config.toml
intermediate_size = 640
norm = "layernorm"
batch_tokens = 65536
Each number is 128 + 24 x the weight over the matrix's rms, rounded and kept within 0 to 255. Layers, rows and columns count from 0. Numbers have three digits each.

# down: layer 12 MLP down (transposed), 640x160, rms 0.055, rows 107-188, columns 80-159
# up: layer 12 MLP up, 640x160, rms 0.0552, rows 108-188, columns 80-159
down107:115173163144129105075149108118092180146175120157123140114148122122128126142144190131094097085121126150114174126125090135152131111117142137152122158130131093123119087109110121143125166143124167102102110103172103135118159112158117125124122138
up108:121100108122064092109167116140169097131147132116121127134163125134095124087126127096155097125124143114121118123121117168125132127112167150160125119124140139116170088144110168163158146146112138133105119118147108178098111140154132130108077114
down108:117125132108094141094091095103136128092105122139111132101134153101080129111136142143108137113143111112114141154129155171129127148154134169120122146135090127090146123159172152155136115119113132112145138110152132115144115140141128167100082111
up109:125084155131122146112125109130124136163119093110106168110121117101153152108131115102114114141171112145104122119125095106120160074118148141149164113147095156116132138087115123152138133142114121081161110161129115159157078155161128146104058116
down109:107118091121088109148119093146120132104150138178153135137114093135134112145179069113155150155100099138154161089135106123143114154094098105144115126137140136084136144160150129113133123089114159119124127148108144143161126134118117120151173108
up110:140100108149119131128119152128155124115155114106126163107092163144116116123101079156082121138092147113056091139133160110132096110127142119137120123139116104125134149133125125154129127152122138127124136160129100154154133150119142185111102120
down110:138160130116100118116129106171112138114094110150138124175157123105123142118133119131135099099129118142148118096132134134138195115151105140124140148151143159115142144140122130153100125115158128110119135134167106108128121123145141115095127113
up111:161098121135161141137131153109116094123164136144107148130110126128131120191160153103102134100111137156155131082123111094162101164187135139167124184145149123141093113125190080134102131149151137150096111099119114160112129149085145143122159141
down111:162119147113127143121137137112158126117158154106104132118142125118123160113130152135116119141154134134092152163136138141131136086162152141118111122167139147166101106130126160112123089165091122103104164182144137106132099151108080132101165170
up112:148106127172154114193129116112160134160122111128098120135130133151164141130175118131130133120146153145094090202117152115108144131129124142131072144143204142129103127134097110129134153101165106106116163113128156133152137107134149162107111141
down112:134104129149131110202160141121125161113113114127131128131100129106131151152134121107131135092149137152110112138204085121160135171131114120155120119129105105108128151095127126161095108080167144112102102120130153138111132118119080136133133107
up113:106099141135140167162087128104125169134128115104121127109087105125134162121156125093107138109108117176169124137123103150124125109135173146143082137130128096149088105146115147071123078145114137185162132151129125137102085124126138149124107128
down113:089136097119156102141148129123134160132111108094121119142133142128131089119149126114101122130104145192131151105105111130099101144128163126193170151104115150142114165112136096104133119109138116124114127128152122113164195120094130130071129191
up114:104176129122099133123186073112133131121111151127098136151137088116119131120141165105101160121126107143138101119172126128100126134097161148158135152138123110109138184136129159123101138132139079101127142122111120137101143144138086114161146098
down114:168117112141140123142113158107092114107153152124154175162144108128126134143136125139119145112107096132127103079112157135130134126111103112073155081124148108148150139106130110122135131141121112140091130100107114134095157144130148117078080127
up115:151128119163130130142160082118110110130132082121133136138129147151121120150100129150123128117132155107143107161088101160147121156078087107126134119129107109144106157143134127145139115146136153165140111111114167118113139110145113079144159115
down115:145105106127128142152117141134140083119135120123112139130115136141143130152166118126148140139159149097123089139124159122120139103116157161132119104137124105149112127147131125149091091132136152180117109146127133113123173110126123085144142132
up116:133119111125114095103111131088150146126118151151145150127167129152143147142136130150141139108125148151093082152161141141181163103139103153086149125144103146109187113097124156113122118140133128122131127134107098115126091114121146147110146119
down116:135140137156123150161141115155133138124120138174105124138097096194085130106111096159081122122125185162129166150153146175148146146132121154164137140141145150101098132121155120153140121145113116158102073095085097097134114104093127164160174135
up117:095125106103133100118151120157111107117104126128081120110132110084099105140169118101137213103139174158104123101150123089096105111128132151107155142173116112139162103134099145096102136144119152134130159106168167099143180121155141129150108151
down117:109158122163082143110128136146134099154130092121152133115113143133082122135152150128084142120124117108137177102134131132140101150178104152100143122163108144090124134138132116148128125117137099121146152126132106108097112106165130110158133197
up118:092156094122081119163126094110111103114183097166099120108175117124157150120119132105143131139140068102131124111112106101161149098105146136140127094114172139100105167144107127136112160140124146102089082128089146105130127138113120140177132058
down118:142124178159095133123157098126118156121135161180152141084113129108161115124083133146149135091091127102130093064157100169183119142130166114102112160167114155149153132124120109132122100149109105145123082098111124161168148122126117119146136122
up119:129139085141141158117105116099143110127156092138142159125136142124132135143085169129144117057072128126153107106120147126105111165163145128118119154138164162123099153146076197139121101107133129094142136101134142093146162123157122127101120149
down119:155112099175107133099159110132138127139160105123130099124134133078104120134109086164130171115109118120113118150146129103135135120137132107164161137146107104103125161110109137134112140126102097123123167103168123102128129119136135129132112150
up120:098118125129123162158132092131113160152126120143117138149197103117159124076152150106132109156112153149114113143121122146172113145131086187129074100167156087146152106115149086143155124131139103104146131118077163111127133121138077105184072116
down120:119137152131128102153131129113088186139124116126088159089138144126137116126131158138112144131182130074114134151125119136103129131144122110125123130117119139134167089087188122138168108161094086133154144153135123112119130083170119131156137112
up121:136109130106107133106162131103139161121140140156152090140115145132126119137099152124136104080147121128086110118155126153130125128136106096127163134121160107114139156150103163184122126127105160174113129130145112114098121148109103144113125133
down121:138118157126127101133150129114119110174136150136166120133151160081151121146111137107127112130096114105133105140164120132124077100100112093149090113178117095126129066116125127121120119122117129112134093133133061110093135166114094102148145131
up122:124134109118147156087133122139139138119146163116086147142154113120158195142129142121095133113123117110150161129161106127177141086107149142098099165096144132115109178148119136131101131131156169166126144106162173114119108138114106154098151155
down122:101107153113095151121116163136126172095127106162118122129142128119124091168085075117115080145133162078142126146123151103100148138156162087139126086104108155105124121095101138137176137125114166133101120132107086117157121140116155159127133140
up123:082143148095096132125131136125179094155107126106096154098126101123176130081118180118137119107090152151118185090124080122122088124158095113137123111112131145123102164169086135148070142156138111112130140130148133123149133146135110176072148095
down123:123114089114123137110113138116162115122130135126125130152140128144120134148123147132055138104110105097140145182119135159116107152105118124101094129100174104149122145154098152112169105123168131126137164161119135095155099140154127110118116136
up124:163097113115120120121151159146109121158134128130170116135137160125101162099123127132141109115129100090133122147152143107147098152108126123108111087150105139100127135152108153089134100133113181114140113092177111134119089160095128155154148121
down124:128137136163152139128096096143130118116103116121129159150110121142112154133123142118135144136155142154083140171114096131102124078150141156144128164158147151126120149117122107152173122111136141139141129140107097135157142108121111085106108109
up125:135135180127116090105148091136104109125159117119143125125139111149129128108118147130085137149121147111139104095100126109128134099083133137135073123135089145154124142121104103138110141154183150131134118083107127185115103112124147151088124119
down125:144136160142118117145130111128131129139174118118134094115144111118152140152130114115128124164092133122158123154121099136092103139105152087118137146116099158153132118145112148136094160168127150157123097123106146123122144148137172114151151129
up126:086090121119126101154122120154128140145119069129069129159133146118150105122180152118111140118098094129154106101094130155108115124116120111132110174124107128151169189091175114141145139125114119131127137155159148106120106161140135132091072134
down126:105122099130153109120153106105098134085127146088122093137144115140069147110117158133164077079073128148117139116149147093139140144130103140139117158105135055120111162182079136107138121135114174162149088119117121104089147119146119119099104171
up127:122107130154121120138201126116113169128127108118122119129159146128097144119132136122183094138087172163110119163168143140132144130133085113161146164130106101140158132166122167133135103109110177151166093149119094137169107075135153163190105143
down127:115165096100150145133118111183140104135102145147170130134132112118156104145133125177117138116191105123155148137108079110149120133110140113063156141160158126132092116106142137108114114161151096084144157081107129133135136124126113082106135123
up128:141171098172158099118160116146109136130137112116141161134135182141093112073094126101115156096136135115098147139133126096114107115155151098121114141194149148119130119094121067110134133122099096115091085087150131089114132146129111124133144120
down128:187148128134086115134164123117102106115103101130163131138144128199140114164127093116135131131130159159127100096155117193096128116104161119184105160131164143134127128106165128165133141171110128146102141105146138119120164111134146186137158154
up129:119155118125152117102145123163127109119129099126134141162153114130101127155123117097118161122121112110143094137122173144103116108185135111133147115159040126160133122155073146106083138141169111121146112109150107149134109135138073075184152143
down129:127161113128129144092135162168134092114120126112096125143076137096127135188120110146164122116171144097140126136116137136125133125156102141144127164160126189105133150113111117139112130116132171100118102133110103064214156176099127124138119113
up130:121136107062162132114124108152135118137127136147147144159104193100153098140165103103162187143136107086089131103131089118176151105141131146114073149093129121123111148110162116091128106120186138120114130156116108166186154157060108119128160176
down130:128105113127115114106065145087089153136154166148145117111138112126140125110086135103124103156130156132134136130100186131150098134095112138100133154116194103149138135131095138118107144115070109084163138152151132102106120140166160189107073104
up131:118159115155132113122156163099118096090113109085113116155140133119138104136154114174167123077102152140157063118152109103155137118123146114135115098142157121148128126133139173079146084138100094123136137147131166144147106099111114134153111140
down131:118099118142088110120127117138127121124194145118151100153126147138147173129149090144134161146130094091123140119121099113159152125163105156090157160109192152101123088131129132106124128134128112161133145165191091127063128197106150124155070133
up132:128135109074139108100156130111123146137085129124110163126114150129164167116147155128143160098130112124127141152119126122148135138118183126153120177128152121100082120141114077102137108111175160129131132149086129147170115116114152162133116095
down132:118141125122135121197153084160151118138144108127081144126148114152130139163134153190187163117143136112151142117168143154085137130107136081131162137132146181143132134109167108137142165112138149109104123139133099159136136117139114123121156122
up133:146129135106110135075115116134130130142081137127153110146093109101139083115124130091135123152127115129141113123095087144140114152154087128198108127131158064127136095153141095140160129082149164091164081101097111156166135093121120099141152123
down133:146112122136126097163152146124090147141131105136077187103098100131197088123138072141104133102123127127158132133112137082126157098099104183115155104122109064103175178145131173137145141118181167132117123148168072155141139152136132146166128118
up134:168148127152095093116130143162157110143134126106156139136131065117161136113121160147163130147151084087116094118117118141147130122160130110130154131131129121121174128141131140090130106138112078089112150163174138137132160172106139137126171132
down134:106164150136094118166119122154122141128154126134130103142107114162131128153149110097145105157117098139156127095114123127110133118156108114090145119095108143128168065147087131135075145153097163119116102142090156146103149134125131180158106143
up135:094145117109109116126119152153152154139104119143108102142124173090139109132161113076149107159114141103135162137137147087133170143092102154105119158103078111096159127167096116125104065118173119128105162134128117113130144155150124142180133139
down135:077170122175100137153140121150090171138140131108177099183109117158103119118143144135106165138115114143097111152154152105101121147093129139136160126133157146136094125129129081104088181139128125115108127134127132145123136165145179107107140146
up136:094098128142126141130128120133117131147139062149121119121130087128119137106124148167150140132074112165152147101116111126114138080092127121130145146121096110116130150108121124123133138193127152122150102136101106090108115083125173076127130135
down136:115156112125126148173148121104126080112120082167085126127152091113154097099145089148137093155117104110139137147148122169123126104113128118102121102158176141119183099130117127172111176108135119165113187106149128132117151129107153119124120117
up137:133133099124129105118134118123132166143176134148167153153109139115114084142081106146168092127132152088140142106159136133137129093120128115132081110105170096107082126133075178112172139150130107130110074145142089111174126135091136112100076107
down137:142137185155123147163131135171086129134094127137152127139143106121171111109111152122134110131156094128144149152118091155133126131109103135150140130138131119109111138115101162122097085125148157141113146164116143137112100115116092070125124149
up138:135173152146101125131071130079093126106124096098163117133108114115121122163116149149140104148139144137120080135095098143123140215108118109140137160133154144122094137181156135156119140122111117132134126076145174154191085110164158121166141161
down138:127134142161107063088116132102137121091140116112113153115053093153120128158102111159085115166093134118159126166109084131133133166141125096105122144185119130128124124101136138129128165119090183138154066123167130128122131081125141147126115146
up139:148111066122117170133148119105132091135154123148056164117106118145152136118118128123136126129120143159143153114096124147144094119121133093112163126152167147181136125144086104150133138103166129141146149123130154176129114160097110138117164100
down139:108111149123116152165122117170168167129117079135108164136112127158118124125148105130100103093144149104153114154161146104160161118128114130152166134132129114087147095087131119158110140166136104170089142131132117122143154127114069115146156095
up140:124145135158159118068097094130110107108151129154124153119144123108151106110149093115118122123099123109118093169111113085134154130122113150180150117107125131153123103113134117113129136096162117148117128150166141110109148136133128127112105076
down140:129091100101143177129141088151136127119135136151107115157145119133143108125120139153091115174151125121157139122123156154080150115167076100100101125173111144144138166145128119090171110139151152119096141138171160181114138108120146153113103137
up141:168161138150131107186146156094183124101136160101142129127114088084156093127172120119134158186133119142108116102140111135105179148093123114130123131151114126120105153114140108131169150124121119168129120102189148117120142133082164160102093097
down141:160130136105147179128163182120097119172126146139109103157158142123084058158124162125116165161117157131130160202147128113154093103137136187107100116114146115133142150178144109074120151144153118130173147119154163109143133095142118095125192112
up142:130139106109150112102115095126131147176136092068105125146142127139101095153099136151126109108100117149098118092132128109112176166097108134117148099122159143138126115108130121133127153135164085109159113165175129177132136161076117137129147123
down142:137141117102128130074159126123148132145095106120112143104119142158141094142117178186132142123114114144150190136145120145130125131115126145160128120108154134107127140147111108134134107145156149126113134153129108147155081108136147168136164113
up143:102157113132160160117139106151147132125154092115146104163138114127139134072102179085119114133118127115119140093116124120107095182133161141121120127114101139128173141110099081124118124153167106108110123095150157111151158202082082069118168103
down143:135104121145169122135120104148163091126142166116126133132133159136148086143099154127123128143132136112127125125109100136105141142174153152132083121132117160109175117112115110123138143141128122091137137122118128140154136102079162106121055095
up144:104087109080135101123094146160171100151099151165129115069168203153095121114171132122120150130110108212086102113136126122120169085153124114141132152111132167131093134106113120147142150118150135117156103154128129177176096150077154142078145135
down144:111140123090110119130209118168108135066151114147147114124124081111097090105136135130122123165154116127092113118155146072139100177078145138123149132155175128130143152103134112115148167094178113137148118105099161137121153142091162156116089164
up145:119156162086137139124159168121093133112153142105151114138121134153121087161113166093119115129117121090135140118151099183178146087112071157163115138098162139121149111134113116157086162145137088136098138077106110116141143130069096177083126107
down145:115126113101185125150157109110118125147125153120076173091153137165096084113166091124162115180095133185105098124124103155149158118117153131123095174110148105127177127124124112118152136091113129062131118122103074096128159128150102146168119097
up146:121127156132150094115153135116131148151135102130120134146093124099129145124074100156117140087114119155131137121124121117120141114146106111117158172114125155127062112117105098154137123116120196097153127134133111136142079159121089129116161125
down146:144157109110136108103122109100163175087110156116127148163161144168105144105152159116132102067115132125124095097133134133113142109132108101140111099175195152097104129144132125116132130127076139152117144140116178136157146124125139116145140113
up147:164147100055153136144111127115106128118122150131130152141130137137151097127138166096164085126107093148128124120128130135105117079107123151168109137130156126178118136133123106125086116150137120092177146150130157128112093119157136125125099085
down147:145143115096120142189092121130090136152128137085105094105120141156086098126125095105132131142122102134138112152149141090090144084155135167082104117129121152102126102091112114146122152161083111162137067128144134103136122118075132107144140164
up148:103083104116150116119116139127146123128149130140167155090135127121146095117182094132102176131143147116177163136089136130154137156163104118109161131119133107110131139141128160133127098111074119119100138147123129128112114157112111096148094126
down148:124115149136149121146120128171135110104126162112160138120125110171105105113111124152148164146134095118116139127142128125136118142137128131140153095105118115171130104148109151135155149111130110159111135155122109159111124114139133115131142142
up149:170087138132078069149142108140099154124114114098151133165122113131111152143132173106124135089112098159118122090138165076122077132108115118110112118123093135099092132152118128117115124135126162124123098148151113108107131145096116133122107108
down149:113090111094117163137154146167125098129121113114109104111128127128163145109074072099171159104144137118119111125117126136126160077132099138127158163127145133120150132084135140103150144094160124114172110144105112135162112116165137136131145093
up150:135133162152129155075102103105172119107079117121095096098135140108124137101131133121123148087118145106121118092135136093137159092149104100132093166166114142138178127144115144127121089130142144122128138139135144131092104139145139171181111153
down150:117116134137121108119107154156137096075115133138113133119091121111097118164110159134083114134087126129164143146128118126124105147129128169150092110121132103102135155103108111114150088124090114097086088137090143083163121120130092128105134183
up151:129141140136113143144150137126121155154112126112121117149170151112148136135115133104168112143088149156130143153105093129135128175099166114140098175109130110103129122115135059127073096116100099151102109120112142185148108130118097141153085127
down151:142166153150149121094098134104120145143126156118134131116128153074074098157142125142145129157138125126171126160125136119129148102142144101148114152166111128089158138146095121132158154128150152115136129082091143119131112167140125141099131186
up152:117111138133088139117135135121126146110141073129107151114174137127125138140152120099098169093136108121129123149093138111109107126134174154115114161140121124153137132117133138101123119162080147126112132085185098138113144106116089139113125130
down152:080125150130097164147151150106117095148091179108116142116112113095129105118179123132126117153087107149107087140100115126173137121152105133131148148137166185138095129106121124131118123129099110120126113141141127150109078109117131127128103131
up153:111118177151099147136142135107125146133143094158124153116118092114126146137104152145119127113081141140166115124127122095142097131143157125120136105099131147151133126167102097169163081116155193129165076131127145129165086118161105125105157139
down153:134129137132127147135110179087087148163135126134089147119128105120127127167145129171151131141118129148155119110120120136130103141082111145156128152156132107140181119102127144146176120117124129102154157136152101123112087129128154124130148105
up154:133125084133112144116101133111132139110141155132128122138127140161116147124121132084146135155077132142117120137116124136154116083114148116097133097137063160118067121158142172105128090166132134085117151113147151102108092126144101142128174166
down154:149092118106118124106127112137118080121130128142092081103142116168103104119109146096097121132158120167158098165085167104127126153136080113123083121115101097083148133090121093133121133121118155141158104134144102132101171132116107169117126165
up155:147117153172107102102167119096097141096132115137104112112113122127092113159098126120143158130125172146139165111124071124113120126136098142146110136115134136098158166138134163105120083119084123149151114154186086129108160105141135123111153145
down155:112120097156138125128100117129141142133114155172176148148131122104135135136132129160116112116128139118140123092162168129127140135108117134125183122118122112151135126081110087152148141142125135128111137142152120119152146149084154113171121107
up156:131178144120118119091144103105154098122134158121108112098116158124111138124148162107127125107152165132113157113142142173138164134146117099086141121142106164126142096124125159161121148148127162128121126133110100141159127109113119138107106159
down156:094128124124139133113087097091112148131109132106124091095137174107116105115166152166115153110153153143120128118148153167123155123145146121133136128157124166159138116143125109159105152157177134103144109121132132114141176081094139134124114146
up157:089153138165104152144142092117157132162079119147147145131125152127127143126116137148140136121113137122119097124137099084125161164113083110142145100105060087135125130111118136093102112158113161080118138149172160081167106103131128132179106150
down157:098126138109104131137099108166112171103139099160093148103135167089120098116113081151145151117096142129142096165104134095120118146112137099119164106104126119155108179154124141129113075113082110075107113132114147090102094127112164152153121110
up158:147139115163174098132131129105107158156140122152147089105111127167170164139132138120115104123134143101122126110126139172145123160105097123139124104146115120114099134149150141116137119125154133132098129150185128159121050124127148180099109123
down158:105099140130098111136084138149144119121104175168077163120096143171093102111157094153138115120100124131136114142149119098125156118091148154144118147132103130094135126117130077133151114119130108101154165177115135109133126145157132154106122137
up159:121111159140105163151087072152107114178104101136122135135158167131139132119123120157171134134123106116161107117137092149116151147100153094120082148117178094153118128126139112098160131107119115106122130128144122141130141112094174121131135142
down159:100112130143141128121140160109110141094145135159131169106100135192151121149140113122116110078137077088160125158164132124148103125112071138099107092159132171139118128182143161172122109113096125128137144190142172145098138134109140109119141097
up160:102158117125147138114150124169140152174127113108144142113165124112166142128141132110127121141139130123104129146073147118121137155124176112156111124126142070138201110091163143093123117134122134078113096084097156120154176104111121128127139147
down160:131139116141166090120127146116163147101159145133153139113115112121122127114125151114103086149091120135129116111121125126133144102159127146145186135150127126128093129140150143130095106171107148146119094114146136118145101121112126119113149125
up161:127132113155096121131118134135127137105134128121144130140118132153159123106157159133097116141102136168142136103117133126091118117139130102132149112145147103141095149136076150160134123143134142108150111137140077099089124100155139135082112122
down161:105095129153172168137124134140113115131137159138090126139120121143114125135119085129137148139121106126154137149105115114111089087130105102120147119142168106133113112128138154134116100140124122147132087167109134135127140134102143158113099132
up162:158137123105161139173175126116146082132106112131103125146123149125158109098123148105140134103097103149130098147121090130116101137135165129101157125139128165161183154119155096100153099143128142135152107132136107145137101088138120135160126169
down162:144125179108111155139115170095139164118138132137157121105116134171139150157123104114092131166101126111129158127159128095151118136120102106109131080153101181132135141102147136121090139107136110085139116159132134136187065141132141149139100126
up163:102091140130114115118137144099110121143105168142104119138129139086135116118102137139124146120144086128131112132090152099145140133136101139169128118114097132096145114171112155173167133130156107142145070085102101159138090145117155106187130092
down163:099131112154166133122166121148169115171091128115189069117126161132169130141118128155102102107140133150158153178128174144144124131170112122139131104114135127121139156087149118100161097094148110169136120066135118118138151088133118112132136119
up164:084091101147138141106167125131146136148126108118166122138151142169106123115082124111149139103140166131140108162141111127131128157070154111134128101139178099119112128102121155123122130162150158108089109107122119111143164116137107134140139137
down164:142151138138103090109163140103100124133161132125127138156126121149158099173106147081115147163139117165124171115159129174158116101121148143129138123115160133117143158163125150136107134138128128126142090114157091119147167120146114123131127143
up165:108135162089147126127104145138092115065154111148144153110169181151114146141121149095132114116112145160134094118156137118158156113144109137144108125078145139124144121162079128137095119150117152104096158127072148086119113117127151110117168188
down165:094149154128134131134132146173110111104123116144129134127147177143105137125104123095111114116151157129100124101130136118135121100126141144126100102149152117081129146115093075120133146160130117102155173140056120144135153123157111143137128160
up166:114164129120141120129206122126129116117155158138122137160130150091099150133127119123136115077129138099129146119146096144139122117120160084128097087098085103103094109104101145121104151124144116105136127141133130114123103114122123146179135161
down166:128117146176154148138080084120159140143134141152099130172118117076120147145130144149100111088118132094118126157098151099135129145124150138149133109166140074142135160106131095119126114157153123133110156148136111125168127100127125110114123110
up167:151155106101114133149151144153103135111103097134106196157128104124141162142152171120106136148130149131111104121136105114105128112095105168156116130100118110090132184162171138133147125128109133125166145133132166091131079087150151137141174112
down167:129165162139111142161134132139118173144136126094113110116129099108147151100182118125134087175104142159134107144123105134102129144172172150122120146162173124106130086144143122157130139141177081083145113118118173117169122131152092131087160101
up168:127158164089120159110106134115124148132137179165157165107139139102156146137115117123070139129131147109137155121129108138101158107154154137125147142132098073132109095109159163120137119164124120140156118124112111166141083102143129139076141112
down168:152113132151124152108111071116106128135146106102111158121115127134157114144130124142133132142108111142152151101128137121087070157143139113140102136116122133176129115125148111136113094153112131130137155063090098103116134158074147131109171120
up169:098118123105092091095121124129135129124108088114116159103070174141125141099154181121100157118133133144149116121154156132138151131152125076143133098132162146091092136142117141159088112163124174101147134105121147080129133124148126141136118127
down169:145142143129157140132115150102121129111127104138152175118095139137146129146158160142165176100132147158138121126165122128157102142119141141095136169131153177114143129132089168144102137105132118139162151122093072126149088159138098146110112103
up170:138155091161121143148163107154115090167117079130123111167149109137138121111144163155149128081133114114131143127145111098102159143157131076151134157123136116112100141122122126147075123110136124144143200154122142076166144132128150121110110133
down170:131101154158118158152080078125150115147141122129139126109110136133157125116160109142146114084115118132163127137142095135170127119089105101151123116127111119167078126149159125151114115134125129113118155120159123099137112101124158150095160153
up171:110098133124131090119137130169131118124174103142118130108144088111133132189137123120169131081118106127077129149097095146140142132130121106140098120135153085128140132111137139113150143108163089180160181136120151126142127144165143178137130108
down171:109099155134131119143142100098176112147116093105133159107149129074084110095121127162136121116121144137130081129135126122121125134141132158124099125123131162115138099125137103148097151143098120151146090129172123095099134145141113116145152148
up172:142172135085121150127129136090158140150151114159192115133120122119153113118101109137144091148139057148085132126131160120077146121123099065138138101179076166139113143142118147110123103178135161112176093149094109110151092116167173077130130122
down172:160087166143092155128082139128110130128140113094156130121136134113064155154139129156131138152158140099119123153144122118173135135083109101128127134143098107084092110136111072098104118096142111108122188126104102135153099142133175130103105085
up173:079149159121136146115143113138108165124094125122170142118137137105164131146116120143085122128133144136088143159147123116110166120112117098130152128100117093112141117153125179145134121130120097163172134094138137151134116133132098146124145115
down173:160114129088142130117118161114126168109159121093131100125113101110142125142143148126140134130135117095108085135112101090129135117114115158129120117139088132110153144083138118133145157142162183126109127124136132093175174121118094103117127101
up174:125134166145111103161138148105137166132115099123126136173139129120146128151132132120156154109132132133099140122134107128111166127119139086113098084117149129136138097180147079102141126094161115144148127104115126140120104130145149191147110200
down174:142091160086085127089114118089103104102147132103142114077119127109115090159155078119142109093117112153092126141129091131097139156128125115076157111134145144174126134123140085098105132151148124134145113114118101124159152118139136113120120154
up175:134125059131119137113103109134159132153164089133128119109131113123102098139157121158139124138155109161130187127107130136159175130129114095138133117111148165124146153126118108088168168131128133150103116106160118141165139149161164135171102108
down175:116147133120143088152109114135129141162118131117101116141126130101113134147136157120108098096117132144137129108136106134111088087121162166104123100165112080156155185084132055110119095135088126116134120192115082136165089163148109131109137204
up176:104124121152115107102163129144110132127127150117105070114202158177145149117074102107125156130129179157152106148084133127075166128157131108122123135116107134163072103131114134146125116121144143125179112172121133094117151104079093168134155130
down176:106170097138075122056166149133123126163106136099098112165153157120144159126133124062145155111098091142121087125129124088154133107158129105127116071120109122186152106132102162134154096101182130152097119114115183106090095121121151123114128132
up177:076120113114140128127157126134133142150169073146133148100140117125149152072154120135167109117072100167143077147124123117117125154135137125176071102128095170109125126113124136140105150132153124125122103139112121081144115124125147105115111099
down177:127124089143141158180142106136149161141132141160144165128126146114076103126105115118147144146105137105122139104203124142080122107146075081134146132111095097086125125071112121149102162089131128140115103169093113165145138107113147134116102140
up178:142116090106117119136133120144110132146091133110133103129136110159163140137103175135164095097147102065189154102140106138146146134113181133143158125167145098141118146109105072128065080174150182125108126124119121093149140127105111089119166109
down178:120111122098146119136141146099084138114159083118121092147194099103125100115112143121084112129128130117176176118161139124147112143128137113132148101108137090083116148142157112123125107128141133125156096150129164150120199142123143097145168149
up179:084119115139125145128154116111106120131097129097127128115119166110129134171139147149111104130113139144105142137161121096157149161092188106134153135082122164122115126141108081116112110137122091123103143098142094120097143144122111121120164103
down179:147139120110112143158130129144147125143092112099079144085122122161153114078164113099112124135148163132102152134105168084154125121158088155108115141118080109160134151150164131110158124137121133143123129162102144116128076129075117120156120137
up180:142169142096098127154131147122123156110147167116126117150126128121095106096161146134098118130170123196092142089127146145119104133118135147148115119141080109159121140089142150147129155148119124106141145120141136145091167143123113122131115111
down180:110114085124153138123138097107158129093121127102121117141164137097105119138139128079151137099131123107113121137147124111155108095162152133117100108148122115092149125127136130119128146144073115065124112107147130178088112106126118144096151098
up181:115131150151155144134111097114141147117069126118126102138128081109103136124129123158117142107113103122162143101135118084088146126138120120138123120107100144169139131110131154115137137138157127142131112121139122111109135152134068133113159104
down181:143102125097125138143148106150150128136153132128142130153116142141126118125120139128115147105145137131080143111112126119122165166094169129118122148101151147165141123100137129108128106151133147137129103106141146122116113165107156087128131146
up182:116149191109133099135140113120135098146118124172101071130125130103115108089063156139123121123133163095192135131108132124097137161072123114115143080112124158195135208144126078100160100148126109126182146122094132152138102134140080099076167113
down182:111116173135082130087144095095179124160111118115148122135152098133112119106069218075148096142128091096126153112119145188090147153090164125127111139124123130142104213104031112068128122147148138151202092131107109108165063111131116109135149102
up183:129150160078139126090136124127133136132148167135125081110135138096125175134114090130117106152128075181142092106127108140109135175112110137038141145121088197104131125155077115125110105146177134134142161110130086151119102121090148149121138168
down183:103132146127135152158124111171087139080070156147172135120149105134174156150129134129130111098145138146154122128172122147120143102134101126111152164133140142157115118161112143131121175124109136096092148128140124100103175149152087141129086107
up184:125118082107140073122119151176116112124120153135130126098086097102137121169124143165124103129195133132134116126118138102149082117114126111095150121103099129126137112127129092100099126135112175113124141112113143182120138153114140139191118145
down184:176105126101171087176077136127114153144096142073165104098133133093146128121108158151152131121158165135123149116080101114089120125084101110109127097131103115122148094119140104119166123123143123139117140136156164141083135124098132157126116127
up185:165142081150161080081138115125112126134096105153146108136112127141149099132110145130070131121140142122143116112158134142152076129098134127113136140107138140116148088164152116115073128118145105162177100126137139137121130168130174145148125142
down185:140134110135089109134105099098125156153151152133174120112094110088100117158147153114115153124137158125124123139148105164127145120127138135123105120128118139104101148124131150129139151132064089129131129135144171142127122108168123118079124133
up186:155132165105117144091119156093142159143121115136113096110149120096148181129116153109132150126087111163144104141122128130143120147113145119148152118110140158150116109121141093133125086152133137121118115105154155147133128117118095141131147121
down186:091149118164159127121126133094155124128149115131102168172117110165138110100157130122111149125123099110151169159101138160116143142105134157124109119107144135118098100125128126137150107087143109107119100109120115112099132111112091109134119144
up187:103116128155159148132112143137115099149144147155065135137099119110152098113098125130113102071111175145093132152135094111134147133152124145127143159133134150155123147117117124091122165114136176122103125124143123127101124160093162131138118139
down187:124117117113163126107112126117136111124086138111151124117159135148077138105138121159142124123145099117129122116148138140165138129100093122142117143105153131094120125136116122158122122143098113141122116135088118146094103114130136135087085150
up188:096108137138106133142153127137120163136125067115161137161147139125121175094095147087128120098127120113110128131141137120141117147176106124118137130142093173131126120124148121158123145149156133116119141150158122169177118124087176115118130132
down188:132121136157135150144133122155106105162131138132126151135133135115132131136133123102131141132131153127133128157118090063118100118133124133171105086170124107151128150127104127082128129145122150150149124145130118108130123127131080085162100102